Each number is 200 + 20 x the weight over the matrix's rms, rounded and kept within 0 to 999. Layers, rows and columns count from 0.

# down: layer 5 MLP down (transposed), 256x64, rms 0.148, rows 145-197, columns 0-63
# up: layer 5 MLP up, 256x64, rms 0.3, rows 146-197, columns 0-63
down145,203,190,187,151,169,213,155,214,196,193,184,198,233,188,166,180,219,194,234,189,211,229,205,160,228,183,200,202,213,203,178,226,182,241,195,189,179,181,204,189,217,210,210,203,199,183,220,212,224,196,206,204,211,198,210,202,156,184,199,188,181,212,210,238
up146,193,190,180,214,189,222,187,196,214,189,195,237,202,222,202,207,165,217,170,190,209,237,192,207,180,178,221,188,234,186,250,173,229,181,233,216,200,187,207,217,175,201,224,180,166,191,203,179,190,196,198,219,187,207,169,221,178,218,197,159,186,213,179,226
down146,189,207,148,192,181,212,191,180,206,163,227,229,197,220,201,194,249,201,233,175,206,255,202,173,265,208,223,220,237,181,207,224,209,202,201,180,174,204,184,202,204,192,197,183,183,174,197,201,207,210,197,221,187,196,199,212,184,232,209,213,237,220,176,219
up147,220,171,210,228,188,195,181,178,181,187,189,195,176,206,216,207,192,221,207,194,191,212,178,226,210,196,220,172,187,209,196,203,208,186,210,171,219,228,228,188,164,184,205,189,181,235,176,184,194,207,227,236,182,210,210,229,206,145,206,218,202,180,189,152
down147,191,191,194,201,211,180,192,180,227,207,171,209,165,179,187,173,230,196,206,189,202,201,175,187,171,181,209,203,179,200,220,224,208,210,200,178,214,186,192,217,179,185,211,210,180,195,202,205,170,183,196,232,201,213,171,177,181,217,201,150,181,204,173,168
up148,197,222,184,203,212,150,172,199,240,220,171,216,221,177,186,179,195,180,185,220,176,193,186,219,210,197,164,219,179,177,203,191,184,174,196,201,210,227,184,193,187,212,165,221,182,188,193,197,225,232,209,176,185,221,221,168,176,191,239,162,221,190,229,213
down148,180,177,223,227,181,207,235,187,186,196,217,214,196,174,174,236,213,211,198,171,186,215,179,203,205,183,180,210,171,178,181,190,214,215,218,216,204,193,187,186,222,249,210,220,197,202,231,210,210,138,180,165,160,171,196,243,208,198,176,240,214,243,184,200
up149,231,240,168,188,180,181,208,197,228,240,180,192,177,235,208,205,226,186,182,236,194,205,190,178,189,172,189,216,214,238,212,203,202,234,207,210,213,179,202,173,219,174,200,231,202,170,216,205,184,226,190,234,219,218,210,177,205,192,183,184,215,232,181,193
down149,223,206,182,194,199,185,201,224,159,184,200,216,187,185,200,218,162,199,183,186,180,229,193,255,172,190,209,176,199,161,210,222,217,215,226,181,220,223,237,207,184,223,194,214,187,168,186,209,226,222,186,247,233,196,177,200,216,190,239,202,203,213,211,194
up150,202,167,216,229,212,174,253,176,196,242,218,205,201,224,212,209,219,187,180,161,239,212,187,184,183,195,239,177,167,201,153,182,209,182,179,184,198,208,184,170,194,194,202,213,162,220,175,163,179,195,202,212,208,204,172,235,227,244,236,203,223,190,172,246
down150,222,193,253,224,222,170,257,172,158,233,206,209,185,206,203,180,174,174,195,184,192,210,156,179,220,232,225,189,196,164,192,153,188,185,182,203,191,219,220,174,196,199,198,214,195,191,161,176,211,172,188,210,170,233,188,235,222,252,235,181,192,201,191,198
up151,208,173,197,194,190,197,227,215,205,228,203,204,178,183,166,199,233,201,194,188,206,206,235,200,194,183,210,204,232,202,175,205,208,196,200,205,193,182,197,176,192,195,244,170,181,228,186,170,204,217,186,169,217,209,187,177,205,163,217,198,180,179,197,192
down151,190,181,198,176,191,192,207,187,210,205,167,202,205,145,197,202,197,182,241,178,208,201,203,211,183,205,215,225,222,191,220,218,217,214,198,212,200,210,219,221,209,199,218,229,231,194,214,208,240,213,205,198,226,211,171,168,175,215,222,189,181,194,196,179
up152,209,210,219,208,210,216,239,225,204,212,198,215,188,185,182,188,181,232,188,199,193,208,230,198,204,178,218,152,233,198,225,183,186,223,246,196,189,253,191,229,183,220,175,201,191,211,214,208,186,200,175,217,199,184,188,204,176,210,211,194,206,200,197,214
down152,199,220,168,242,213,194,186,199,208,177,182,214,193,210,197,201,220,207,199,211,198,178,179,217,196,211,186,231,194,204,200,220,199,202,182,191,218,160,248,172,185,217,229,203,185,203,216,184,233,230,191,209,204,232,220,181,211,218,194,190,171,196,202,219
up153,173,183,254,187,223,211,199,199,175,153,165,177,180,190,173,222,211,200,183,216,202,202,237,206,201,175,191,217,219,184,220,211,201,204,175,217,205,238,182,188,228,196,203,170,167,181,195,202,211,211,198,201,204,194,183,222,241,219,203,225,223,235,215,240
down153,204,209,225,205,249,187,208,191,209,184,177,213,178,199,206,193,192,182,156,234,212,176,206,176,199,197,211,226,187,162,185,234,178,158,227,190,212,215,191,209,210,172,207,211,209,230,199,193,191,226,186,198,220,212,171,183,181,224,216,200,209,187,184,217
up154,227,197,159,198,232,200,205,230,208,198,194,183,204,168,176,192,207,198,190,198,185,186,173,200,200,216,210,173,232,217,215,225,218,212,186,217,209,200,199,212,188,199,215,219,199,189,213,194,162,229,213,203,215,224,198,218,239,185,195,189,202,218,213,194
down154,175,235,216,182,201,185,213,232,222,218,173,223,237,226,196,194,184,198,241,164,198,187,163,192,217,210,189,202,221,212,200,207,191,189,195,188,226,183,218,191,200,188,179,216,205,187,201,206,209,190,188,216,198,177,194,207,178,155,177,202,182,183,224,202
up155,199,155,229,185,151,206,188,211,208,192,196,194,186,198,220,178,212,199,195,219,195,183,193,207,188,195,194,177,166,203,199,185,193,174,228,207,205,200,224,204,187,214,201,231,213,215,188,194,189,213,181,163,209,210,204,201,187,177,197,208,243,193,224,209
down155,188,232,198,213,223,223,206,199,223,186,199,207,207,228,199,202,191,208,201,152,223,187,181,212,207,204,208,216,226,211,187,208,203,217,187,206,214,204,195,205,181,214,187,193,189,187,219,203,221,212,211,229,195,204,204,199,194,211,198,183,169,205,176,207
up156,185,193,208,199,178,221,193,204,185,155,193,211,208,215,209,176,163,237,190,201,209,148,203,171,235,193,193,190,171,186,188,190,229,209,211,218,191,179,212,246,176,225,192,187,174,188,183,192,181,223,202,205,202,200,210,183,212,194,226,211,196,194,222,204
down156,195,189,181,218,201,203,231,183,207,207,178,190,217,217,182,185,187,203,239,203,202,218,213,217,190,208,211,204,203,166,194,211,169,185,244,193,192,203,215,198,194,207,205,180,191,172,219,210,213,210,246,199,179,192,194,200,155,209,203,163,177,191,179,204
up157,173,200,225,166,200,152,194,185,205,187,208,201,204,212,224,200,186,180,216,206,213,207,199,162,198,206,219,188,192,198,202,178,215,207,186,224,207,194,195,215,165,242,199,195,210,196,199,189,224,238,222,184,188,222,196,180,201,188,200,193,169,195,183,204
down157,219,186,227,162,197,193,226,207,201,199,204,199,192,200,174,212,210,197,216,229,198,197,187,181,187,184,177,185,203,214,187,219,181,213,198,217,198,178,200,198,216,196,212,164,201,198,200,200,193,227,218,167,191,192,191,201,207,226,180,175,167,195,158,209
up158,189,212,221,200,208,196,186,166,206,233,178,159,176,216,148,228,206,202,178,190,217,258,186,163,199,202,215,222,212,205,203,183,210,196,222,247,195,177,179,215,217,214,195,204,183,208,174,191,213,193,207,184,206,208,210,195,176,241,243,187,213,195,227,223
down158,189,185,233,221,178,192,180,164,204,207,168,181,198,230,177,225,211,216,233,187,198,206,178,195,180,219,167,184,173,167,215,193,196,214,225,272,191,161,191,230,249,211,220,192,173,204,164,204,209,199,204,188,199,200,208,193,192,216,217,215,199,191,203,210
up159,195,199,168,247,194,171,213,200,194,193,225,165,193,223,181,199,195,205,191,226,167,184,180,215,196,198,194,222,182,200,200,191,223,197,182,224,154,177,152,177,204,196,208,214,218,209,199,189,205,182,184,230,170,223,260,198,196,172,200,210,214,167,172,200
down159,211,159,204,193,216,219,220,254,224,205,182,189,234,166,166,170,194,241,206,145,208,211,201,218,192,153,184,197,200,195,185,209,233,168,186,223,188,218,200,227,147,203,172,153,169,217,218,253,164,192,213,200,238,167,214,164,180,182,187,213,222,221,207,191
up160,189,222,192,233,187,208,199,163,189,213,241,225,217,192,210,215,173,187,181,164,175,213,155,227,214,223,216,242,233,206,194,208,184,204,184,216,166,168,229,194,204,232,193,194,183,204,212,176,188,166,188,170,172,210,194,228,168,198,189,170,179,192,185,207
down160,178,232,202,191,206,213,233,198,231,208,201,186,240,180,239,204,189,179,188,181,182,224,181,199,181,202,181,203,234,185,207,200,164,192,191,162,210,173,218,194,212,220,204,191,240,191,185,219,246,206,212,198,215,232,148,198,205,192,203,168,224,240,212,215
up161,187,211,203,197,202,215,207,209,203,185,262,215,216,202,237,235,229,249,210,262,200,183,229,219,228,171,205,199,192,196,232,185,182,178,179,183,211,198,204,213,213,201,215,237,208,191,178,167,221,199,193,175,225,190,213,205,181,221,188,221,198,238,218,196
down161,204,222,202,196,236,179,179,179,220,212,212,145,215,206,233,165,218,194,159,181,195,220,197,191,166,221,245,200,218,191,188,205,173,216,170,165,216,185,165,171,179,178,192,176,178,167,205,225,207,227,188,232,217,186,162,176,214,196,177,222,206,210,191,207
up162,187,206,213,216,207,202,183,186,209,196,199,189,200,200,176,187,200,242,156,203,157,191,196,192,207,191,194,179,194,222,222,211,194,207,207,225,219,183,184,180,182,204,161,187,177,197,200,220,242,202,200,212,189,178,215,183,160,181,185,186,222,208,226,207
down162,193,190,206,248,172,169,215,222,195,191,196,190,212,145,208,236,197,175,229,210,196,207,164,211,202,204,213,182,176,150,193,205,210,155,187,194,195,189,212,166,216,174,209,209,231,183,235,204,163,209,167,202,165,244,198,201,242,241,223,214,143,196,205,212
up163,189,216,188,217,191,171,221,215,210,191,224,215,216,231,193,194,198,220,179,197,199,176,216,210,185,197,205,198,237,192,173,175,182,187,169,144,170,201,190,224,231,210,197,215,175,226,177,198,229,235,160,187,195,191,193,197,203,210,206,229,210,170,185,181
down163,168,175,208,188,239,216,206,198,193,196,208,203,221,188,220,215,222,199,212,235,192,227,170,202,212,202,166,233,187,243,185,189,192,192,215,179,194,212,209,180,196,190,205,224,193,215,172,257,184,263,204,206,204,207,230,173,198,249,182,181,192,196,195,157
up164,180,201,204,213,216,198,189,197,204,218,211,218,205,170,192,161,217,186,187,243,191,205,196,225,239,173,199,243,214,221,213,214,237,201,180,153,211,212,192,190,208,200,207,199,229,209,228,168,150,201,213,190,163,229,189,172,174,226,245,194,187,243,222,238
down164,189,189,201,198,156,192,204,169,218,204,200,249,168,162,154,204,189,218,173,252,200,210,194,207,203,206,176,222,214,222,231,230,173,157,195,204,219,224,234,207,182,208,210,193,217,226,173,191,172,200,159,197,221,238,183,246,173,238,179,237,185,207,223,239
up165,218,153,192,210,182,204,187,208,151,202,185,212,210,175,232,215,165,175,168,207,193,196,195,226,184,194,217,206,216,212,208,179,199,206,180,206,221,202,207,200,218,205,227,202,222,192,198,189,211,170,202,197,195,226,227,232,159,172,190,188,236,223,158,164
down165,174,174,171,167,246,210,195,229,195,180,194,241,194,189,215,203,233,172,217,186,187,238,186,186,183,199,192,192,191,164,207,189,212,191,210,187,201,236,204,184,199,192,181,248,220,183,209,211,233,217,218,185,161,201,181,205,203,225,217,132,205,179,191,194
up166,199,222,233,226,199,179,184,153,189,175,216,161,224,179,193,218,184,190,167,204,213,180,178,197,170,235,174,227,211,198,212,239,224,239,186,204,174,222,187,204,170,188,203,187,225,204,180,182,172,234,176,204,206,185,197,216,243,202,196,199,207,202,193,239
down166,214,210,219,215,257,181,185,200,190,181,216,223,209,184,215,205,168,192,226,190,230,154,176,191,171,239,211,235,192,221,213,188,200,237,181,165,199,227,215,173,175,177,201,231,228,179,222,202,191,224,210,179,182,210,216,214,210,202,191,174,173,182,222,212
up167,183,210,164,224,189,245,178,195,187,196,186,205,211,193,207,196,208,190,223,209,213,229,154,192,198,220,177,168,244,203,183,223,217,168,178,191,217,171,217,233,174,253,256,216,168,157,189,214,205,176,230,184,208,163,207,200,191,206,218,207,225,179,200,178
down167,214,222,203,189,197,216,179,211,195,185,164,168,191,176,197,175,179,195,172,171,203,204,211,169,224,238,240,198,237,155,169,237,225,210,244,206,230,185,164,184,204,200,207,212,199,193,154,174,176,207,221,141,169,167,189,214,213,194,200,229,240,215,168,210
up168,210,196,200,210,201,194,202,211,225,227,192,176,194,167,211,185,190,186,211,179,208,218,202,185,175,195,219,210,200,208,208,213,214,202,180,221,166,222,186,178,202,203,224,183,202,211,204,211,209,226,213,217,201,209,215,243,219,168,187,225,208,185,193,192
down168,198,219,194,218,193,187,174,212,194,183,193,224,211,187,192,191,244,196,186,205,178,214,192,221,209,203,197,198,199,194,203,205,209,192,182,190,175,206,210,205,225,191,192,178,211,169,211,213,226,211,157,191,188,211,187,205,178,204,203,222,212,197,205,203
up169,194,201,206,217,193,173,197,200,205,237,176,208,201,152,195,197,174,152,190,221,213,203,218,203,218,200,208,217,174,217,192,175,209,194,189,197,205,207,236,194,205,168,199,226,201,180,196,184,192,200,198,183,180,255,198,187,197,198,181,176,209,218,205,184
down169,210,190,190,164,235,208,201,209,214,194,213,226,210,190,206,233,204,196,214,189,212,208,195,200,211,202,198,214,166,217,205,189,165,200,198,163,186,202,185,231,229,153,203,175,230,204,181,192,197,222,203,199,216,222,201,195,220,199,178,141,201,217,214,176
up170,190,244,215,223,206,209,210,173,198,214,183,147,164,219,190,197,175,175,198,197,187,200,186,218,200,203,218,217,175,226,212,209,160,216,203,204,179,225,192,214,175,214,193,190,213,161,194,214,228,209,175,173,182,189,216,208,211,239,209,204,241,196,183,201
down170,198,198,234,227,227,212,179,191,176,197,171,189,194,200,148,220,178,222,187,219,211,181,196,182,185,191,204,179,239,205,210,213,182,206,194,199,182,183,179,189,198,192,180,232,182,214,168,222,214,205,190,145,203,234,204,172,228,228,240,218,202,211,210,203
up171,204,221,229,190,197,208,190,179,194,216,212,173,191,214,177,186,206,223,203,175,216,175,196,197,214,184,230,252,216,247,187,188,241,246,176,195,215,238,198,223,200,196,204,174,195,230,200,209,190,184,187,171,179,185,187,211,221,213,188,225,233,204,183,203
down171,202,218,170,214,216,204,184,206,208,172,189,202,203,192,193,200,172,198,190,177,221,173,189,197,200,241,210,245,215,192,195,178,196,167,196,203,210,208,206,222,191,217,194,203,194,220,216,196,178,184,196,206,188,214,221,192,168,193,193,170,231,217,168,205
up172,206,220,227,219,240,214,189,203,180,214,185,221,183,221,204,222,238,208,237,209,195,205,187,198,233,194,229,231,220,224,211,212,197,242,199,197,189,187,179,171,167,189,221,225,197,188,240,203,166,216,199,215,210,200,183,186,187,174,208,192,230,179,189,213
down172,233,216,204,181,206,228,172,188,215,196,193,181,209,241,186,203,200,235,225,176,194,246,213,182,194,169,226,213,218,169,195,243,184,195,220,180,155,223,211,237,176,197,200,181,224,221,205,210,200,231,220,223,214,193,206,202,234,194,190,200,177,212,195,200
up173,206,191,194,200,168,209,184,210,196,218,145,209,223,187,179,217,205,204,201,196,212,205,190,179,203,207,211,210,174,231,229,210,219,180,198,200,213,175,229,140,192,212,198,237,184,224,203,198,203,222,188,168,225,202,216,218,201,187,181,187,208,191,203,180
down173,204,196,206,177,195,204,138,189,205,191,213,213,188,229,219,190,211,156,223,188,206,204,182,189,231,198,206,174,205,204,224,228,188,169,200,175,212,196,200,204,201,176,181,201,218,179,153,205,187,158,174,194,173,169,190,191,216,182,202,204,209,151,203,200
up174,191,205,204,198,168,222,195,176,166,211,196,237,208,179,216,184,213,155,196,193,218,219,195,237,202,223,189,216,173,221,199,229,202,162,224,212,171,172,189,196,181,195,211,198,177,175,212,182,185,202,199,216,201,211,223,179,192,193,188,211,172,165,195,203
down174,173,212,216,203,223,190,217,223,185,193,213,169,181,220,173,186,216,193,226,178,203,189,203,203,198,227,231,191,171,189,193,191,189,188,230,209,178,215,189,212,202,193,201,191,217,170,217,222,214,191,206,205,202,204,196,170,197,191,219,211,179,209,162,193
up175,206,208,198,197,216,188,197,212,219,191,198,194,143,183,214,186,194,221,218,204,207,223,179,211,158,201,225,220,176,181,184,187,225,204,226,225,206,200,191,203,180,226,199,235,207,182,191,209,198,219,200,194,209,216,195,227,209,218,205,228,193,200,190,175
down175,212,191,199,222,201,223,209,238,203,166,200,209,232,225,208,195,193,202,200,134,203,181,181,201,212,219,224,204,209,189,207,209,197,224,214,194,228,221,211,215,194,190,185,181,195,184,224,184,178,197,219,174,210,189,192,230,197,199,193,215,213,230,191,194
up176,183,183,181,188,199,184,176,208,242,199,187,173,203,211,190,205,184,181,172,217,224,224,247,231,203,235,205,192,181,198,211,227,192,168,214,218,198,194,192,190,196,212,174,232,211,198,163,198,224,210,180,183,186,174,202,239,221,197,225,184,210,184,194,198
down176,180,199,191,200,209,220,210,207,187,166,194,175,222,210,215,174,178,202,187,181,165,199,200,202,203,176,234,190,190,206,188,179,202,223,200,205,222,205,256,215,188,227,210,189,227,165,215,226,193,213,189,184,207,180,189,174,232,204,181,241,187,204,177,210
up177,197,212,227,210,212,188,181,189,167,238,198,209,209,211,183,193,222,181,208,234,204,216,209,196,226,180,201,210,223,196,192,208,185,215,199,216,194,207,198,180,267,211,176,204,155,215,190,166,193,233,182,204,191,180,196,201,207,193,182,223,179,207,209,198
down177,204,168,231,210,226,197,182,219,194,216,230,203,210,216,211,204,209,208,200,206,186,231,227,201,222,221,191,197,174,197,213,209,203,218,222,204,164,233,193,223,210,191,195,212,213,186,245,171,224,173,160,164,208,206,179,205,199,198,206,207,188,195,189,208
up178,208,223,195,219,202,196,209,211,212,203,134,235,212,199,186,188,162,221,183,208,191,201,184,177,210,200,208,158,229,240,171,222,225,208,195,205,186,220,217,172,212,201,170,183,185,207,199,169,238,200,198,185,190,232,217,210,172,161,191,204,164,186,183,240
down178,199,225,189,221,161,216,193,190,228,167,187,223,209,202,169,199,220,233,199,200,201,200,211,184,187,215,214,215,219,204,222,231,190,211,199,193,181,181,206,196,208,214,241,183,210,201,188,194,237,239,173,213,202,214,212,216,208,158,195,199,214,206,180,218
up179,211,204,202,186,163,192,154,207,227,187,237,181,182,204,221,202,220,199,223,211,202,190,176,221,219,214,186,195,203,184,213,237,181,230,196,217,226,218,211,207,191,223,194,210,167,190,172,220,219,237,218,209,212,181,167,169,236,183,186,170,218,184,228,204
down179,203,207,193,165,179,217,189,204,220,202,201,192,198,175,206,186,200,204,230,194,177,235,219,201,201,206,181,197,202,214,191,226,170,205,186,202,167,188,168,191,193,196,222,228,227,198,200,178,197,220,227,199,222,188,186,205,199,230,189,177,191,195,189,195
up180,182,189,205,213,168,203,188,192,174,213,193,214,192,178,199,197,188,180,190,210,207,212,200,179,225,167,200,208,188,196,192,179,189,223,173,199,192,189,186,206,202,173,178,160,219,228,189,192,191,196,208,178,202,169,202,180,175,218,180,211,194,209,235,185
down180,201,239,204,176,214,212,209,206,235,193,199,191,197,215,180,186,200,241,206,199,203,178,207,206,180,244,193,217,241,207,205,201,210,197,206,211,201,200,194,198,180,203,210,225,190,162,192,190,223,197,185,239,204,192,188,219,226,203,181,233,184,191,191,196
up181,185,228,202,217,197,200,204,209,183,203,199,223,180,184,214,195,223,210,174,236,213,186,178,202,220,213,194,206,194,200,206,207,220,208,181,157,201,197,200,201,158,186,227,169,228,217,252,152,244,222,204,210,226,194,176,201,189,210,217,178,201,202,183,237
down181,220,193,216,207,205,209,217,193,214,207,190,202,198,213,191,179,198,181,234,216,189,233,208,186,188,215,199,227,194,208,194,178,208,225,176,152,193,223,180,180,221,216,201,180,212,242,185,197,209,220,170,209,192,221,202,221,188,174,186,247,189,204,129,212
up182,218,180,202,244,189,232,192,193,159,212,165,186,226,172,147,190,229,205,187,230,218,177,203,200,186,189,198,196,190,189,224,200,228,212,176,221,193,197,184,177,191,196,199,187,199,205,219,210,207,210,198,180,218,209,201,195,228,187,200,172,215,239,213,157
down182,188,191,234,179,200,196,251,223,196,153,219,209,220,216,189,208,196,221,192,190,190,221,218,183,211,182,216,161,184,177,184,191,215,203,202,213,202,207,213,184,197,186,225,182,236,204,192,230,214,175,207,157,194,208,188,204,205,230,201,188,212,229,203,246
up183,195,200,176,198,239,185,195,196,149,178,223,199,218,208,218,175,190,215,172,218,174,214,206,212,175,188,197,193,206,203,195,210,191,219,162,209,213,202,174,197,226,203,208,207,203,184,176,170,212,218,217,204,193,184,206,188,203,194,218,190,179,228,174,169
down183,219,221,207,176,194,181,197,203,212,213,190,197,174,201,199,208,218,197,203,185,207,214,218,158,194,186,177,217,175,181,196,175,216,219,227,234,201,160,220,216,207,204,144,205,206,194,207,210,186,201,202,186,143,186,181,210,190,201,203,195,210,186,204,223
up184,160,210,239,224,199,199,196,217,223,220,171,201,196,201,154,132,156,191,218,185,199,202,211,210,208,178,206,218,208,203,222,191,192,217,207,215,203,218,185,173,152,208,192,190,211,204,194,209,159,190,180,156,166,164,215,194,211,212,235,183,212,187,147,195
down184,140,248,235,210,179,198,175,188,219,221,151,254,168,199,178,170,151,188,191,189,225,204,152,241,177,216,181,210,248,212,191,218,180,197,222,214,214,170,172,220,165,216,194,222,183,205,214,223,158,198,176,168,179,181,181,179,211,214,175,182,228,166,172,216
up185,191,189,158,202,197,185,224,211,182,218,213,196,171,180,169,234,184,204,196,181,238,221,168,215,197,211,191,223,226,176,172,206,209,226,192,218,201,214,229,203,193,242,200,190,188,191,208,194,201,176,216,186,205,205,216,219,214,221,160,200,198,191,228,183
down185,229,219,182,246,217,204,176,205,181,202,203,229,211,233,192,211,204,240,170,188,185,249,208,233,192,184,188,202,208,200,208,220,179,217,195,175,187,179,209,252,205,193,214,207,223,192,220,219,202,233,185,202,211,203,220,187,227,177,172,242,177,202,236,228
up186,209,166,235,219,183,205,200,197,195,201,169,169,191,172,184,223,201,219,161,173,199,189,210,199,218,203,202,174,211,203,200,198,172,223,221,203,186,224,203,210,183,228,173,213,190,207,173,187,211,189,192,215,238,182,195,210,169,224,169,186,221,165,179,212
down186,196,225,204,196,240,213,180,189,213,201,172,231,177,238,216,180,216,213,191,191,208,195,196,187,198,182,195,199,179,194,206,217,216,224,158,191,158,199,200,238,209,192,195,188,201,198,204,177,201,212,209,264,189,165,211,221,220,188,185,198,185,182,222,201
up187,201,196,206,193,229,178,214,179,204,204,195,188,222,146,204,189,170,188,191,224,201,192,176,156,193,216,198,199,234,202,198,200,190,202,211,207,201,174,174,184,176,185,209,221,202,188,205,182,181,169,186,248,185,257,189,204,158,197,235,181,185,169,187,210
down187,182,187,213,209,223,214,217,214,185,165,196,188,240,177,184,186,203,216,172,221,177,211,206,190,170,221,218,195,219,214,208,202,165,137,161,220,214,197,203,225,205,199,181,209,199,201,187,197,187,203,187,245,179,232,179,169,187,211,229,178,158,161,209,213
up188,228,187,177,181,209,222,242,133,199,272,217,222,189,192,218,190,214,173,179,194,231,178,219,193,173,197,198,231,173,225,175,232,198,206,215,238,195,186,200,176,183,206,188,197,154,212,222,190,226,208,187,187,205,200,173,184,233,203,172,176,211,209,180,185
down188,222,178,227,190,184,225,252,167,199,205,252,180,217,202,220,190,199,173,218,200,213,195,198,200,195,233,199,234,148,205,226,224,167,180,234,221,244,183,210,217,201,193,199,216,221,218,206,207,226,169,205,155,184,211,162,175,195,216,172,156,186,215,199,187
up189,223,195,171,226,185,210,236,197,209,216,210,217,187,189,210,172,219,183,185,196,208,174,177,220,181,236,169,169,179,185,184,204,230,196,207,223,227,229,227,156,186,198,187,191,185,194,175,184,232,198,184,213,215,180,187,212,212,191,194,196,200,208,210,177
down189,206,209,232,198,216,199,219,173,210,208,215,206,217,203,220,188,224,191,176,196,225,198,206,171,211,242,223,223,188,203,192,176,215,185,240,168,218,224,203,210,183,204,208,188,214,211,172,204,186,199,189,192,211,201,201,219,203,190,182,213,190,187,219,191
up190,228,203,230,232,224,184,197,211,177,222,214,184,213,208,172,193,229,178,174,223,196,177,189,200,201,182,216,188,195,172,208,179,222,207,213,141,222,218,183,209,177,204,180,206,210,208,196,209,194,183,195,177,197,170,200,194,208,211,212,205,195,215,206,218
down190,188,218,183,238,179,217,207,208,208,174,193,202,156,187,234,195,190,202,184,182,198,194,201,203,189,219,199,202,202,211,170,204,196,203,178,219,197,188,216,197,230,208,198,183,200,204,200,215,221,209,186,194,212,211,183,161,195,203,182,174,217,202,194,220
up191,188,219,172,202,181,177,222,191,205,216,194,190,207,219,223,176,169,191,172,244,195,198,186,185,193,194,241,202,224,205,177,225,169,215,194,213,195,194,217,182,200,201,224,213,205,172,193,224,199,179,209,205,239,253,218,178,191,192,192,221,213,156,208,243
down191,215,205,215,217,199,163,184,187,182,168,193,218,222,207,189,190,204,231,179,226,210,179,205,185,166,206,205,231,236,204,233,182,192,163,211,202,207,171,192,195,223,194,209,215,188,218,212,201,191,179,192,186,219,215,173,244,212,184,218,225,218,177,210,226
up192,174,229,211,177,202,149,174,210,180,228,206,183,213,198,222,180,204,158,207,176,204,223,206,221,225,198,216,202,188,215,207,164,197,165,183,188,214,187,174,208,172,197,200,181,195,199,201,208,224,208,209,203,218,189,200,223,182,205,220,202,192,203,184,187
down192,205,187,195,202,201,194,178,180,212,197,210,211,182,202,171,207,196,191,222,184,207,227,193,204,203,183,205,228,195,201,165,223,202,181,226,194,175,219,245,181,224,190,207,225,196,187,191,197,206,203,194,223,210,213,196,191,215,207,194,218,181,189,159,204
up193,246,184,207,210,195,203,184,219,193,175,241,237,176,237,187,214,207,189,209,195,213,177,225,211,184,175,173,222,181,188,247,204,176,184,210,164,182,192,201,206,193,211,213,206,167,192,182,195,216,189,206,220,200,214,202,216,236,190,245,210,225,180,212,199
down193,193,226,187,187,233,144,187,202,190,186,236,256,202,193,204,204,227,197,243,204,176,224,180,180,201,204,236,177,232,182,212,162,209,181,221,151,220,199,177,151,197,220,214,203,199,183,201,201,233,223,185,232,197,193,254,218,199,201,169,193,183,175,175,206
up194,216,197,199,217,170,221,213,181,216,173,196,215,170,219,169,202,185,192,181,170,192,198,180,185,215,183,189,208,202,201,210,191,197,192,217,137,203,222,213,184,212,177,203,215,182,166,199,219,204,231,211,183,184,197,236,172,203,227,219,188,219,168,170,199
down194,212,184,193,206,190,195,209,227,218,199,198,189,203,201,213,212,192,225,205,172,189,186,179,183,181,226,204,212,224,192,229,166,214,166,212,175,224,195,249,137,206,202,201,206,234,186,218,189,186,216,193,182,210,207,200,196,169,207,184,223,183,191,197,246
up195,192,210,201,206,164,162,191,148,200,207,183,178,195,182,196,187,140,212,158,208,219,228,201,168,191,186,193,197,173,203,205,184,207,209,253,227,194,238,219,235,191,195,190,201,234,203,181,202,178,189,202,224,226,211,205,232,166,173,188,213,236,173,196,202
down195,227,226,230,220,210,179,198,201,227,235,185,214,174,219,224,211,203,190,175,192,211,207,177,212,205,209,178,203,208,185,200,227,173,227,200,188,228,205,173,202,195,204,201,197,198,189,221,198,234,197,225,222,172,180,159,203,169,162,187,198,148,213,188,183
up196,170,191,207,195,197,205,200,176,220,217,166,185,201,186,227,199,211,210,198,212,216,206,187,210,177,191,232,259,199,217,200,212,215,206,187,200,213,178,165,168,225,193,165,221,177,200,163,214,191,217,238,188,173,208,163,165,237,163,202,163,180,220,228,211
down196,220,194,194,203,193,173,204,221,178,193,191,216,196,232,164,226,178,232,180,186,189,191,186,214,220,197,195,195,163,200,206,202,194,222,215,202,197,195,219,223,226,202,206,193,184,198,158,177,195,214,215,202,245,204,206,226,183,225,233,190,185,234,255,194
up197,225,236,192,207,210,208,176,225,197,217,222,209,207,170,204,185,170,225,229,186,199,209,212,196,173,185,249,204,200,196,202,186,188,222,171,196,204,219,224,180,205,188,179,164,182,143,208,172,191,180,177,158,202,179,250,215,158,201,242,180,174,204,210,163
down197,234,236,223,209,226,225,205,199,225,209,235,200,146,219,232,226,258,193,169,214,194,201,248,170,194,251,229,193,241,202,211,170,209,112,185,183,205,213,233,188,190,245,214,193,242,170,220,196,228,208,182,177,205,186,224,150,248,184,213,240,263,161,214,184